config.yaml
n_head: 4
norm_place: "pre"
positions: "rope"
qk_norm: false
attn_scale: 0.125
tie_embeddings: false
init_std_o: 0.0
beta1: 0.9
lr_head: 0.0142
warmup_steps: 200
schedule: "wsd"
decay_shape: "linear"
doc_mask: true
steps: 4767
Each number is 50 + 12 x the weight over its row's rms, rounded and kept within 0 to 99. Layers, rows and columns count from 0. The size before them is the row's rms in percent of the matrix's.

# layer 3 attention query, 256x256, rms 0.0552, rows 0-108, columns 64-127
109:40 33 52 45 51 65 53 40 44 69 55 56 61 35 35 35 39 47 75 50 56 45 58 60 48 54 32 49 43 67 54 35 41 45 59 61 65 68 26 60 54 70 36 38 42 68 54 59 39 32 38 55 55 58 62 43 62 70 40 67 57 66 58 62
090:27 55 49 60 78 64 52 40 52 28 53 53 34 32 42 53 50 56 47 38 51 43 43 73 39 51 41 59 52 26 55 40 54 46 65 68 56 58 41 34 79 35 60 39 50 62 52 53 54 52 43 39 46 59 60 63 45 55 57 19 47 59 43 64
101:47 71 50 64 52 35 47 66 41 48 36 57 27 57 70 45 55 43 37 61 32 53 51 45 41 46 52 56 56 43 41 60 80 93 52 32 59 36 59 59 66 65 53 69 48 46 37 33 38 55 62 37 65 48 29 61 31 44 52 40 43 38 52 55
078:84 49 60 56 56 52 48 57 42 68 39 38 47 62 49 75 25 19 45 40 59 45 33 60 74 28 60 54 58 43 59 70 70 52 46 54 44 37 35 65 39 58 59 70 52 53 51 39 58 43 56 26 44 34 65 48 46 41 53 47 57 32 53 29
093:60 59 44 48 32 45 68 62 53 56 47 28 41 52 61 50 61 70 54 48 44 25 54 52 45 48 52 60 53 62 35 51 39 33 45 58 42 56 47 52 38 49 65 36 40 73 50 38 62 52 35 53 26 42 84 55 80 52 45 66 41 58 50 20
085:53 42 61 44 56 56 65 45 68 60 58 54 67 40 45 43 96 61 64 47 45 57 51 56 49 48 57 44 34 41 55 41 47 40 48 42 41 38 65 39 48 52 55 25 44 52 55 61 70 56 69 37 64 54 52 44 46 36 48 51 34 20 34 50
094:52 67 59 41 49 31 42 56 44 52 69 38 22 51 63 38 40 41 44 46 46 50 66 34 46 44 73 38 65 60 59 49 58 57 27 41 52 52 44 47 36 57 73 53 47 72 53 32 45 55 53 37 24 44 60 46 70 53 54 38 69 46 75 41
105:42 45 55 48 39 53 68 59 47 40 61 44 57 40 34 30 47 57 42 41 40 37 43 51 14 44 52 48 47 65 40 54 54 56 54 50 63 67 49 37 33 91 47 42 45 51 45 41 56 38 36 60 26 60 43 41 42 38 53 54 34 67 73 46
098:47 33 72 51 44 45 39 47 64 33 44 47 62 70 41 24 52 45 71 50 62 50 64 44 57 40 36 36 37 37 74 48 52 32 52 69 51 44 64 31 54 57 59 37 45 52 67 50 65 37 47 60 51 57 50 44 67 44 62 19 62 38 68 36
090:26 54 56 39 42 36 46 37 60 35 67 73 45 72 32 35 49 56 70 45 53 50 60 49 36 65 21 57 39 36 66 58 41 38 46 54 52 54 52 46 43 36 69 43 41 39 50 62 36 62 28 51 44 55 39 40 44 34 71 58 28 57 45 50
088:61 51 48 54 55 70 65 64 44 49 26 51 26 41 64 41 50 46 21 41 33 43 56 48 46 47 43 38 64 46 28 60 63 73 60 43 42 81 40 35 52 76 53 28 63 44 30 55 47 72 57 65 52 61 55 67 29 66 51 84 44 65 74 59
091:53 32 46 56 52 51 56 57 53 35 39 32 70 75 44 42 49 51 56 82 42 55 57 53 73 29 51 47 50 40 59 60 71 64 44 52 40 28 58 67 56 48 27 38 63 55 64 50 76 58 65 78 37 49 41 50 48 57 52 49 13 43 40 69
099:43 55 46 49 43 58 27 36 65 39 51 45 37 39 55 36 55 33 58 41 39 53 90 54 60 68 62 45 34 54 48 46 62 43 26 53 48 69 33 50 44 37 45 56 37 44 35 41 24 72 57 58 45 45 64 49 46 62 64 66 48 63 48 36
101:64 67 58 45 48 45 43 64 48 59 52 54 57 52 51 40 42 50 46 66 35 59 53 41 39 52 54 64 64 52 54 70 39 47 26 18 50 55 41 40 48 27 25 45 51 54 48 58 43 61 56 49 50 47 40 51 53 44 50 59 22 30 57 54
097:42 47 55 38 56 48 37 69 61 57 45 54 60 39 45 43 39 85 11 35 51 40 42 63 39 66 41 48 52 50 57 53 38 31 55 64 39 64 41 43 51 29 24 57 64 46 46 22 54 42 57 56 54 46 35 30 60 42 57 43 39 66 54 30
108:51 45 42 60 41 45 51 52 38 61 47 56 35 45 48 59 44 47 59 21 57 57 47 33 51 43 49 51 41 33 44 48 24 42 44 52 59 26 69 61 52 51 47 34 46 52 44 69 46 46 72 52 37 32 48 71 63 56 47 57 58 24 37 62
102:43 50 71 37 38 72 35 27 63 71 60 50 49 43 53 57 48 56 45 57 59 57 55 53 34 34 50 56 53 61 65 34 38 41 41 43 54 47 23 30 20 42 66 78 26 51 53 43 66 48 50 53 81 46 58 44 74 51 41 43 72 57 56 35
100:51 52 61 45 43 59 73 33 50 71 38 45 41 57 63 45 26 55 31 38 54 53 71 36 51 54 60 46 43 44 64 41 40 48 31 43 55 58 42 36 56 52 46 39 59 30 47 58 45 45 57 51 47 36 46 41 53 58 53 83 60 46 51 44
108:36 42 58 52 45 44 45 53 52 57 49 55 58 71 40 47 47 57 63 72 48 53 37 33 54 43 63 65 55 33 61 66 53 52 46 59 62 17 49 60 44 52 35 41 32 66 78 35 41 54 82 89 49 51 44 67 55 46 58 19 51 34 54 51
115:54 37 52 43 45 48 48 50 51 33 41 56 54 42 66 75 46 38 32 44 68 30 41 56 21 33 40 63 47 58 37 52 67 40 51 57 69 43 34 64 32 58 58 60 39 58 67 32 64 48 55 33 38 47 62 39 56 60 52 55 49 53 49 57
108:42 50 47 71 32 39 46 46 68 40 31 48 48 54 42 37 40 53 81 48 55 51 94 50 52 40 58 50 33 55 63 47 49 40 61 53 46 48 48 67 47 36 64 51 41 50 52 55 37 29 43 42 44 48 58 57 34 56 89 58 52 47 36 51
108:56 55 63 50 72 34 50 46 40 48 40 58 48 52 74 55 68 62 46 46 52 50 54 59 46 54 78 59 72 36 53 42 60 43 50 49 50 49 47 56 65 49 36 47 41 61 50 49 42 68 52 33 53 56 45 58 53 61 47 33 42 46 43 31
104:33 65 58 42 42 53 41 55 63 39 61 37 41 69 63 64 46 41 60 65 59 54 42 48 62 34 35 49 48 62 68 62 58 41 47 58 46 35 43 64 76 54 53 65 38 40 43 45 49 49 66 53 80 32 65 42 55 63 33 46 44 59 28 55
104:69 66 65 48 62 57 35 58 54 73 40 50 56 67 57 64 62 52 22 60 22 49 43 40 62 53 52 58 61 54 36 60 57 70 57 48 36 54 43 34 44 47 72 44 56 46 46 39 55 59 53 47 54 43 35 55 53 64 61 12 27 49 39 67
110:63 59 50 36 45 42 48 48 72 67 33 44 55 27 59 61 45 59 62 52 41 67 57 40 39 51 45 55 50 31 78 48 51 64 78 63 33 69 47 56 75 65 54 34 67 31 43 53 38 46 53 54 69 36 62 36 55 66 45 56 53 60 32 53
102:61 38 46 57 40 47 32 58 30 54 51 57 64 35 57 63 50 43 68 71 54 38 46 51 35 38 47 57 46 39 77 64 44 38 49 54 54 27 49 36 69 69 53 50 54 67 35 30 32 60 51 48 36 53 51 56 29 33 39 54 56 64 37 57
097:46 45 58 58 58 57 47 53 33 46 46 31 47 52 38 61 67 33 41 56 52 34 48 55 67 49 63 31 50 62 63 48 51 54 47 46 54 53 65 59 42 59 01 57 42 43 48 67 58 40 24 36 46 46 54 39 54 46 41 34 81 47 85 36
121:53 42 51 58 50 47 45 51 51 69 49 50 47 67 55 42 59 32 34 41 41 52 37 55 55 66 40 61 62 55 31 49 26 58 61 27 48 33 51 40 59 49 61 24 60 31 43 33 61 48 34 51 48 60 23 46 30 53 48 30 36 45 59 86
119:49 33 45 42 42 52 61 58 54 32 56 54 54 48 44 39 32 54 42 57 69 75 52 46 52 42 68 40 44 72 47 45 48 45 48 43 56 75 28 47 50 59 76 65 68 59 41 42 49 53 44 27 58 51 56 42 55 46 75 48 46 50 68 28
101:47 71 37 67 70 30 46 53 56 51 54 55 49 45 58 42 75 70 77 51 43 32 38 37 40 63 56 44 46 55 61 52 38 55 28 40 34 60 74 25 61 51 66 61 54 36 61 53 45 61 62 41 61 60 56 62 59 45 64 58 41 44 71 63
106:51 32 58 46 56 64 53 54 57 32 40 55 46 65 58 33 64 46 61 54 58 53 63 84 51 39 36 53 51 52 54 39 25 43 53 70 74 61 73 44 41 47 29 61 37 30 39 51 51 44 66 63 48 35 47 31 64 42 62 37 47 50 52 53
105:42 61 73 49 65 61 62 19 63 46 29 64 43 60 54 54 42 57 56 59 47 41 61 75 42 20 33 66 66 56 59 73 39 40 44 52 58 67 50 67 71 35 79 46 57 37 51 38 52 34 53 59 52 45 50 62 41 76 51 41 67 46 44 68
110:48 66 38 41 45 33 67 35 66 38 38 44 61 52 48 30 55 16 42 44 41 33 63 52 48 54 64 31 65 43 51 42 44 54 53 55 50 54 37 37 51 24 48 25 62 45 57 46 39 57 59 48 52 58 44 32 41 68 44 69 54 65 39 41
102:50 41 57 61 48 61 55 59 45 42 61 48 52 48 41 60 51 62 68 62 55 49 38 45 63 64 59 37 60 55 51 44 43 53 57 58 69 64 57 33 38 59 36 40 42 36 70 49 52 57 46 32 63 51 57 40 54 37 50 50 46 64 52 36
112:24 48 52 49 33 44 21 54 43 26 49 78 46 39 48 59 47 47 41 50 61 43 58 71 43 49 53 28 43 64 58 32 50 33 37 53 45 53 47 56 61 71 54 73 48 55 48 43 47 38 42 29 48 50 55 63 58 39 53 75 51 54 52 36
103:31 55 53 37 49 48 65 68 58 50 74 58 43 62 57 54 48 50 40 62 53 46 33 58 41 53 49 59 62 63 64 51 20 58 49 38 47 77 60 27 55 53 37 24 43 26 53 45 40 49 39 49 40 34 45 63 37 50 37 66 30 37 61 42
104:52 43 30 34 52 43 36 50 40 52 53 77 43 34 55 29 68 60 61 37 51 32 43 63 51 50 53 63 53 57 28 64 55 53 51 54 43 58 66 53 34 43 45 43 64 52 59 54 54 61 67 61 49 57 45 44 51 56 53 35 33 39 42 45
099:52 45 18 45 53 40 43 55 75 34 59 43 43 68 48 54 35 56 39 60 56 27 35 50 41 62 50 59 33 67 65 53 50 50 40 62 55 75 55 48 66 34 61 32 17 33 50 40 49 48 58 63 50 50 46 44 54 30 42 49 59 49 82 38
109:41 57 50 33 67 37 57 57 45 63 58 69 27 44 68 29 47 52 39 52 55 37 41 56 50 48 42 60 40 58 51 50 51 76 53 44 34 52 30 31 51 24 49 46 35 63 44 50 48 52 55 44 25 68 38 32 49 45 41 56 26 53 56 50
109:48 52 43 46 51 43 73 53 56 37 42 41 68 49 71 66 38 67 67 55 50 45 50 45 52 30 46 40 31 47 62 49 56 70 46 75 51 37 38 49 64 46 68 63 63 46 63 37 27 34 26 33 57 51 68 47 53 56 63 21 67 40 50 34
110:46 46 26 53 58 38 47 41 52 67 51 45 52 47 51 65 55 52 61 58 42 44 69 54 74 79 34 41 46 41 53 35 44 37 56 40 40 70 39 47 49 28 55 61 47 69 42 41 57 66 53 60 37 52 68 47 69 51 47 24 54 54 56 51
113:49 58 50 60 46 51 42 35 47 65 31 80 37 55 75 49 50 55 63 60 41 64 58 38 27 58 54 78 71 60 42 46 55 46 38 42 64 63 53 34 44 54 48 46 46 59 39 52 51 61 51 39 45 57 57 37 44 48 61 34 48 63 58 62
107:47 44 29 43 53 48 54 55 45 48 55 48 56 46 58 49 56 51 54 35 34 35 68 29 51 52 34 32 59 35 72 70 44 46 52 40 63 58 67 50 48 34 45 72 54 40 56 43 57 53 34 15 51 60 40 33 35 62 50 45 53 62 48 73
103:50 68 41 60 76 52 64 54 47 53 40 43 37 29 54 33 51 57 53 34 53 50 52 36 50 39 44 56 47 58 44 61 58 68 58 60 52 23 55 39 49 19 45 56 65 37 34 48 62 35 49 68 70 50 55 60 49 82 51 59 38 30 54 53
112:70 50 62 54 38 67 29 53 50 64 57 71 37 51 52 53 42 31 47 42 55 26 38 59 61 56 43 46 41 52 54 67 55 59 44 38 32 55 38 55 34 60 63 38 50 60 62 59 51 45 41 53 44 51 42 54 48 45 62 43 49 52 61 40
102:40 64 67 64 58 47 41 57 40 62 43 52 74 45 68 35 61 54 37 72 54 38 58 72 58 49 22 72 32 46 44 45 74 47 32 46 39 65 77 49 38 57 43 50 54 58 53 69 72 58 50 52 71 54 65 70 75 49 50 60 27 47 58 54
100:70 64 43 45 49 47 60 42 50 37 60 59 37 50 49 47 45 51 74 48 58 36 40 38 55 55 47 71 38 43 48 47 47 55 62 50 55 59 67 58 67 37 27 69 32 52 42 76 45 58 67 63 36 66 53 26 49 58 46 57 77 55 43 51
109:49 50 54 54 44 39 41 39 62 40 35 56 42 34 62 29 49 55 44 41 51 39 57 22 44 67 59 62 18 49 45 55 56 68 47 34 60 47 64 53 28 35 90 38 56 44 60 66 70 40 37 78 52 53 45 58 71 58 53 45 46 46 50 41
106:59 41 43 40 55 50 48 47 59 50 24 43 46 35 56 57 48 35 32 56 44 71 31 57 53 57 42 46 50 44 38 36 66 45 51 72 63 28 53 46 50 62 39 30 34 47 35 48 51 31 53 60 39 39 58 59 64 62 37 16 46 33 60 43
100:58 53 51 54 44 60 70 42 44 49 74 61 55 38 48 82 41 81 43 38 62 44 69 48 32 58 38 58 63 58 57 50 39 32 67 43 36 48 50 49 25 58 62 53 46 43 55 42 48 36 41 56 46 26 53 36 60 51 36 58 60 65 28 51
109:58 44 51 27 59 27 45 61 38 65 45 59 53 51 50 44 58 60 47 49 37 33 41 53 49 54 61 58 52 38 30 53 20 54 52 42 45 65 49 53 82 41 48 66 55 30 53 52 54 60 43 56 55 57 39 49 58 47 55 19 45 39 29 35
107:37 22 59 50 60 46 45 61 25 42 60 51 55 24 37 58 48 47 49 57 36 33 29 26 65 43 60 45 54 49 49 44 50 53 38 58 50 51 48 28 67 49 42 48 49 39 66 38 77 61 56 41 45 45 62 56 54 59 27 45 57 42 48 33
111:38 40 61 43 43 46 61 47 38 42 53 44 60 52 38 53 37 58 33 56 43 49 48 38 31 83 49 63 48 37 50 56 47 56 37 55 63 58 47 52 34 26 65 34 46 61 27 46 22 60 50 69 49 50 42 39 51 45 44 27 56 53 61 49
108:76 59 53 49 53 43 48 55 62 58 38 72 57 68 46 42 49 57 45 59 42 46 42 69 44 39 59 43 43 55 48 56 46 46 48 44 56 74 49 74 38 43 58 54 30 57 52 63 32 52 51 59 53 43 79 42 35 48 53 45 40 53 47 45
101:42 73 42 34 51 45 64 57 25 54 41 45 41 53 51 81 61 42 50 47 43 50 32 52 69 30 36 53 53 54 41 61 40 41 42 39 47 15 53 45 53 50 58 40 32 73 44 54 49 49 48 39 47 61 42 60 66 63 42 38 56 47 35 34
102:47 48 69 66 48 53 45 45 58 62 60 43 58 46 71 45 55 25 44 54 31 36 60 39 53 35 31 46 64 38 46 57 49 55 43 35 34 56 48 33 26 39 48 68 48 76 58 41 52 52 48 72 63 49 64 40 49 52 53 06 45 52 58 47
111:46 64 41 50 50 43 49 48 38 38 60 44 61 44 52 69 40 73 31 75 49 68 47 43 62 39 47 49 46 38 42 58 61 49 53 80 31 48 47 51 53 49 48 59 54 65 49 55 50 40 52 48 42 51 43 37 46 55 49 31 54 45 55 12
105:46 51 52 63 52 47 42 61 54 48 61 61 51 51 82 57 36 60 26 47 51 58 57 46 45 40 68 71 62 44 53 63 67 48 58 43 42 59 47 52 56 39 45 46 61 45 43 45 31 51 73 41 74 43 73 43 47 58 34 49 52 29 38 26
112:47 62 34 54 50 43 41 42 79 43 57 66 68 41 41 40 43 50 46 46 48 57 75 34 46 44 63 43 48 61 50 33 33 32 68 60 45 47 42 70 50 54 46 60 51 55 52 34 62 52 42 68 54 37 54 39 45 32 38 33 48 57 62 57
107:57 65 55 41 46 48 62 40 52 51 50 62 53 53 55 48 49 62 71 47 38 55 48 37 61 34 43 40 51 40 54 32 44 42 38 72 64 65 50 51 50 52 26 36 56 59 49 45 45 57 48 39 45 60 33 61 63 30 52 43 45 29 44 35
110:41 34 44 42 37 40 32 58 46 36 74 43 36 53 30 44 45 27 82 40 47 40 47 38 61 49 57 39 48 48 70 51 65 51 38 41 36 71 54 66 41 51 44 56 52 72 52 55 42 74 55 39 42 57 48 48 24 27 58 58 52 32 28 31
111:48 41 33 39 59 45 57 67 29 47 18 28 68 35 62 54 53 32 57 38 40 20 63 51 33 36 48 63 25 67 40 49 50 45 27 49 45 35 44 53 59 44 30 33 56 42 44 58 40 62 46 46 55 49 45 48 57 15 48 42 37 39 35 58
105:39 67 43 43 32 48 46 50 39 58 51 53 48 35 45 55 42 58 55 48 28 68 64 30 58 46 47 45 61 61 65 36 38 29 57 34 62 56 41 42 61 56 68 68 51 50 40 24 47 46 32 69 46 51 52 40 52 52 61 50 43 39 44 53
105:53 62 50 55 66 47 44 55 60 52 61 53 30 57 57 50 56 49 57 43 23 46 44 45 60 47 44 39 47 46 46 50 50 49 72 45 54 50 61 54 43 28 78 63 50 65 45 43 53 47 70 47 51 39 78 47 66 39 43 45 35 67 55 55
078:14 62 70 56 44 48 69 40 41 56 50 42 56 66 55 43 51 70 45 61 53 58 41 44 49 47 63 47 28 44 54 53 65 68 32 51 32 67 45 65 44 68 40 27 32 59 36 32 29 47 51 57 50 33 33 57 51 62 46 35 47 57 72 40
106:84 38 23 50 53 54 51 65 33 51 57 64 49 34 52 56 49 39 46 25 42 51 59 44 40 34 47 58 63 46 42 53 33 42 59 37 50 53 47 28 47 37 65 82 68 39 60 46 78 45 49 48 49 60 69 41 44 47 56 56 59 50 29 58
059:41 53 57 41 57 60 47 42 62 56 46 59 57 43 61 34 43 41 37 73 54 35 41 65 45 47 83 53 43 53 51 48 55 60 48 66 46 48 53 49 57 56 38 55 31 53 43 47 44 38 73 52 64 57 38 41 73 69 38 36 43 53 88 49
078:57 51 32 54 52 65 41 64 48 68 66 43 61 53 50 39 42 61 52 35 37 51 28 47 56 39 30 57 50 61 55 60 52 41 52 43 51 68 62 31 51 35 54 71 61 39 71 49 67 45 57 39 38 51 63 65 33 37 63 46 48 54 22 60
073:60 47 36 24 24 48 52 50 37 35 65 45 28 45 50 30 64 44 59 63 51 56 22 55 42 37 17 69 38 42 45 67 40 54 44 60 46 46 44 37 52 56 52 43 55 57 71 64 47 49 59 55 60 50 54 68 38 63 33 67 54 54 27 57
071:56 55 55 48 38 54 72 48 47 44 39 45 46 49 48 55 42 43 42 46 42 28 54 49 65 45 44 80 61 31 46 57 33 48 45 50 33 62 59 54 38 53 61 32 37 63 66 80 59 63 63 39 51 46 44 56 62 45 49 51 37 58 45 47
076:66 41 73 51 40 73 54 55 62 73 40 39 61 50 51 65 53 36 53 48 39 55 60 49 51 59 44 47 57 37 58 32 44 45 52 43 31 72 47 63 77 39 37 63 60 36 51 44 59 73 56 41 36 29 42 57 53 31 67 56 36 41 39 40
079:27 45 52 68 41 32 54 48 52 59 48 40 50 63 54 60 38 42 56 43 47 62 68 64 36 56 35 74 26 45 68 51 38 58 26 52 54 31 70 57 64 60 57 45 33 47 23 64 23 44 52 66 29 50 55 48 46 44 33 35 33 49 66 17
084:22 47 63 57 60 46 60 54 33 70 37 58 41 49 38 32 55 66 40 49 50 51 52 65 60 38 42 48 63 70 43 60 73 43 47 43 30 59 87 46 28 51 49 48 43 52 41 36 50 38 59 45 55 54 56 47 57 64 55 45 70 56 41 33
087:49 45 62 44 40 62 68 45 41 39 50 18 51 37 27 37 45 43 48 72 62 68 43 53 47 60 58 20 33 55 57 55 52 58 70 63 46 41 57 62 57 75 28 25 54 48 58 52 49 76 61 47 53 44 46 52 81 50 59 51 60 55 65 42
084:55 76 48 58 46 48 46 68 39 51 52 61 42 56 58 37 55 41 45 49 37 77 46 53 63 33 61 44 47 59 48 77 50 83 68 39 60 51 44 55 30 47 50 57 35 72 48 16 47 45 66 67 57 58 62 59 35 58 39 57 36 58 46 48
083:47 53 33 63 57 38 35 45 43 45 48 42 44 43 43 68 58 80 57 45 47 42 37 45 55 59 50 46 55 56 45 70 59 46 46 40 47 29 58 71 46 62 53 64 68 52 45 48 42 54 19 39 78 52 52 43 59 39 65 66 64 70 57 49
083:48 45 37 51 69 28 45 53 52 54 45 56 53 58 50 42 51 40 42 32 53 66 60 60 67 27 21 66 49 51 67 41 49 52 48 64 50 54 62 65 63 55 57 62 53 69 52 64 64 49 59 71 76 52 47 64 44 34 59 57 41 25 43 59
076:41 58 38 40 34 55 37 71 45 33 34 57 58 61 53 40 40 64 59 48 44 46 52 49 69 81 45 31 58 45 55 83 51 32 59 57 70 36 56 47 50 19 32 41 57 58 57 51 56 45 52 69 64 52 57 50 50 51 53 61 60 79 29 43
082:42 41 66 63 33 57 62 35 38 33 44 51 42 41 49 40 36 37 56 30 63 28 36 51 46 55 37 63 44 48 53 43 50 43 40 59 47 54 60 51 45 67 40 61 62 33 44 66 44 48 33 39 28 47 68 38 49 35 54 69 67 40 43 78
072:25 52 37 33 53 53 56 67 39 41 40 58 24 54 42 45 53 69 34 34 49 44 45 46 61 63 70 58 26 42 36 35 48 41 39 58 64 61 64 54 67 23 58 33 48 45 48 55 56 56 45 58 44 35 69 54 77 26 52 61 56 41 59 55
074:52 52 45 61 56 35 64 41 50 66 46 45 28 60 52 28 27 65 46 49 44 32 32 43 33 50 36 36 42 49 53 43 48 60 56 49 45 67 36 51 43 41 40 54 63 46 57 41 46 48 55 42 35 44 53 22 56 61 55 50 67 43 58 42
080:30 40 68 65 56 51 62 39 53 42 19 51 65 65 51 49 55 51 31 53 64 34 67 54 44 54 62 33 46 48 53 50 39 66 28 58 51 50 41 70 39 46 66 45 57 61 40 54 36 43 68 61 38 48 48 43 56 49 64 57 39 56 42 48
083:52 51 54 63 47 41 58 58 45 48 45 59 61 43 65 55 36 38 43 45 54 51 50 57 59 51 30 42 47 42 44 56 39 64 50 45 43 52 40 63 77 59 61 58 65 44 41 35 47 33 42 56 49 57 27 64 45 49 65 33 68 40 31 52
084:24 68 47 44 57 31 63 52 39 45 64 38 55 61 38 43 54 54 36 60 56 33 46 55 55 36 81 50 54 29 36 51 58 47 42 50 50 43 49 37 49 39 81 84 58 70 35 30 56 77 51 38 58 65 68 36 40 49 38 28 52 60 47 43
078:40 52 40 55 48 39 48 41 49 61 34 65 49 62 35 39 46 49 59 42 49 49 64 50 43 47 65 41 52 30 66 59 51 33 61 45 19 46 54 68 43 53 50 26 58 58 37 67 27 66 26 57 40 70 54 27 54 43 46 43 22 44 68 49
079:42 51 58 45 59 26 53 37 51 42 58 55 44 58 60 49 48 44 62 58 73 67 28 74 55 56 42 64 49 33 36 69 38 53 54 46 49 54 58 60 68 38 29 65 73 51 54 56 65 84 63 67 53 67 34 39 35 47 62 47 39 43 69 53
090:49 53 35 51 57 44 53 49 48 47 23 54 63 31 43 46 45 25 58 34 72 49 63 52 78 48 28 53 60 43 48 66 61 50 66 59 66 46 43 59 61 38 49 65 48 38 50 38 48 77 47 67 63 67 47 58 70 50 23 42 48 50 71 32
085:52 40 39 50 76 53 31 51 63 49 43 43 49 33 58 44 52 41 54 43 28 41 48 50 44 52 28 62 51 60 39 44 73 42 45 70 43 46 57 26 58 41 73 57 40 35 46 51 39 49 29 40 60 63 43 61 49 55 49 41 55 41 56 58
080:78 45 49 55 46 72 69 49 62 61 65 58 44 53 43 51 58 58 58 46 59 26 48 41 36 58 80 25 40 42 40 35 43 42 47 55 60 50 63 49 74 61 44 57 61 47 71 50 74 33 39 50 45 67 57 33 80 46 55 55 48 52 59 59
085:57 56 55 61 53 43 50 32 27 42 58 48 42 71 49 40 62 47 49 48 38 65 51 56 37 49 73 38 40 49 47 39 45 44 43 35 36 66 45 54 54 70 43 73 48 42 39 50 64 50 50 90 46 44 43 34 72 60 62 66 57 68 66 60
078:60 68 37 47 32 41 66 54 60 59 44 40 52 50 53 49 41 30 56 68 31 54 32 50 55 55 45 46 54 61 24 23 56 76 60 51 38 43 80 56 54 67 34 58 63 68 77 59 46 25 44 52 61 38 52 66 53 50 54 37 48 38 49 33
086:39 35 55 60 50 54 52 33 41 61 56 26 35 30 46 43 30 51 33 52 58 38 73 38 50 67 46 54 53 49 42 34 63 39 57 48 62 41 36 47 48 45 58 56 62 44 52 56 35 57 27 54 61 50 40 50 46 49 56 65 32 53 74 64
085:56 50 33 62 37 72 43 50 33 67 47 29 36 45 30 30 30 47 50 51 46 59 33 29 50 38 58 41 44 38 52 58 45 51 40 61 57 66 42 45 64 55 66 39 67 52 41 54 47 56 48 70 63 63 48 43 56 43 40 43 51 75 62 44
082:62 41 51 54 42 49 55 58 34 63 55 37 65 39 56 40 52 48 44 31 44 57 53 45 58 55 46 51 79 70 47 52 41 58 50 42 35 76 56 42 23 53 48 65 64 35 65 25 53 58 63 57 31 39 47 44 51 60 58 56 33 38 55 45
086:38 49 63 65 40 45 45 50 60 53 42 37 48 54 34 50 70 47 71 39 63 47 50 76 54 63 56 61 55 63 65 50 40 34 67 69 60 51 42 50 33 42 64 00 48 59 51 66 48 45 46 41 50 60 25 62 26 73 46 65 53 31 36 69
091:46 62 62 40 53 37 45 56 40 55 44 55 57 53 57 50 58 37 38 40 70 61 39 61 44 40 51 46 48 43 49 63 49 77 46 51 54 49 40 54 56 41 35 49 32 56 61 66 41 62 47 62 42 54 52 63 49 51 29 45 58 37 45 51
088:40 42 37 55 42 72 73 49 41 48 21 45 55 29 73 44 39 55 42 74 56 45 41 31 50 50 62 36 54 58 55 34 62 48 46 52 46 60 53 58 57 52 50 49 53 66 57 56 61 38 42 56 40 59 27 72 42 58 63 73 35 61 66 41
079:48 68 51 25 29 61 47 66 55 42 64 65 51 60 70 50 41 33 44 44 32 65 46 39 37 60 47 73 75 36 30 65 51 50 55 53 50 41 65 61 27 48 48 68 70 52 26 57 48 32 40 52 44 44 32 44 40 55 49 46 54 47 33 55
074:63 38 33 48 51 44 84 58 60 56 59 48 43 19 40 31 47 44 53 25 54 62 66 60 73 46 49 67 68 45 33 52 54 69 61 40 53 56 55 38 61 67 55 63 45 56 60 42 51 65 49 44 51 61 64 46 54 68 52 54 66 42 42 75
091:47 66 50 54 62 56 67 62 53 47 57 74 61 48 62 52 53 51 46 52 47 39 49 26 66 51 53 61 73 33 52 43 48 52 60 44 41 51 77 44 37 60 57 72 56 41 59 42 51 53 50 63 41 49 65 61 49 65 47 76 57 64 37 46
080:25 66 65 39 65 43 49 38 48 40 51 62 49 53 55 34 35 62 43 43 54 58 50 26 27 41 58 54 45 57 36 46 49 62 43 66 58 63 51 73 44 63 37 70 37 27 52 36 54 23 52 49 57 43 53 58 51 58 71 41 42 31 66 50
087:74 37 59 50 47 70 57 57 42 56 70 58 74 61 42 53 55 25 62 45 52 32 47 40 63 50 45 66 53 41 30 68 36 45 55 36 60 52 65 48 49 51 54 57 70 52 63 54 48 62 70 52 56 45 48 57 76 61 56 52 42 26 74 49
083:50 62 51 60 46 43 43 40 57 57 45 51 71 31 49 38 59 47 62 78 64 60 68 40 48 40 34 60 45 47 65 38 49 48 36 33 60 62 77 48 50 57 50 41 36 65 37 39 37 53 46 64 47 37 41 54 62 41 42 31 57 71 62 52
080:41 59 53 44 67 69 35 43 45 57 58 36 50 29 39 55 33 61 57 65 48 54 42 62 63 54 48 25 59 42 44 39 38 57 46 43 57 50 41 38 54 50 42 71 46 48 88 44 35 59 23 29 61 52 31 55 36 39 63 28 42 67 14 44
078:50 31 36 49 49 44 39 44 57 80 69 51 39 28 41 43 24 29 46 51 46 46 60 60 46 32 38 69 41 41 37 70 47 41 56 54 57 64 45 46 60 43 37 56 56 58 63 37 64 42 47 38 49 62 36 39 31 54 52 49 48 49 54 77
106:41 72 74 54 68 57 47 45 60 44 43 40 43 53 54 52 53 47 39 73 49 48 57 60 53 59 43 41 37 42 49 27 64 41 28 62 48 45 59 47 54 45 43 49 27 71 29 68 32 61 66 50 72 44 27 55 47 43 51 59 49 65 59 49
084:39 42 55 72 60 49 50 41 47 84 52 43 71 52 36 54 56 53 54 64 45 51 35 51 49 42 63 31 40 36 47 42 63 71 64 26 45 26 32 50 57 48 65 72 48 47 70 44 59 32 50 45 38 47 46 40 48 46 38 57 43 71 54 53
087:67 63 44 44 40 46 43 56 56 52 47 44 52 34 56 52 51 64 44 59 35 65 56 44 47 39 54 48 40 69 39 50 72 50 49 52 36 57 44 58 76 74 55 30 41 58 50 44 58 62 70 64 53 33 40 51 76 44 49 31 61 47 59 52
086:63 52 59 57 48 39 49 28 63 42 57 52 47 55 26 62 70 43 58 77 58 62 71 55 39 66 48 39 37 34 53 49 65 50 43 48 23 40 47 71 42 53 49 45 37 72 25 48 48 55 39 48 50 49 47 51 58 50 40 66 54 74 53 47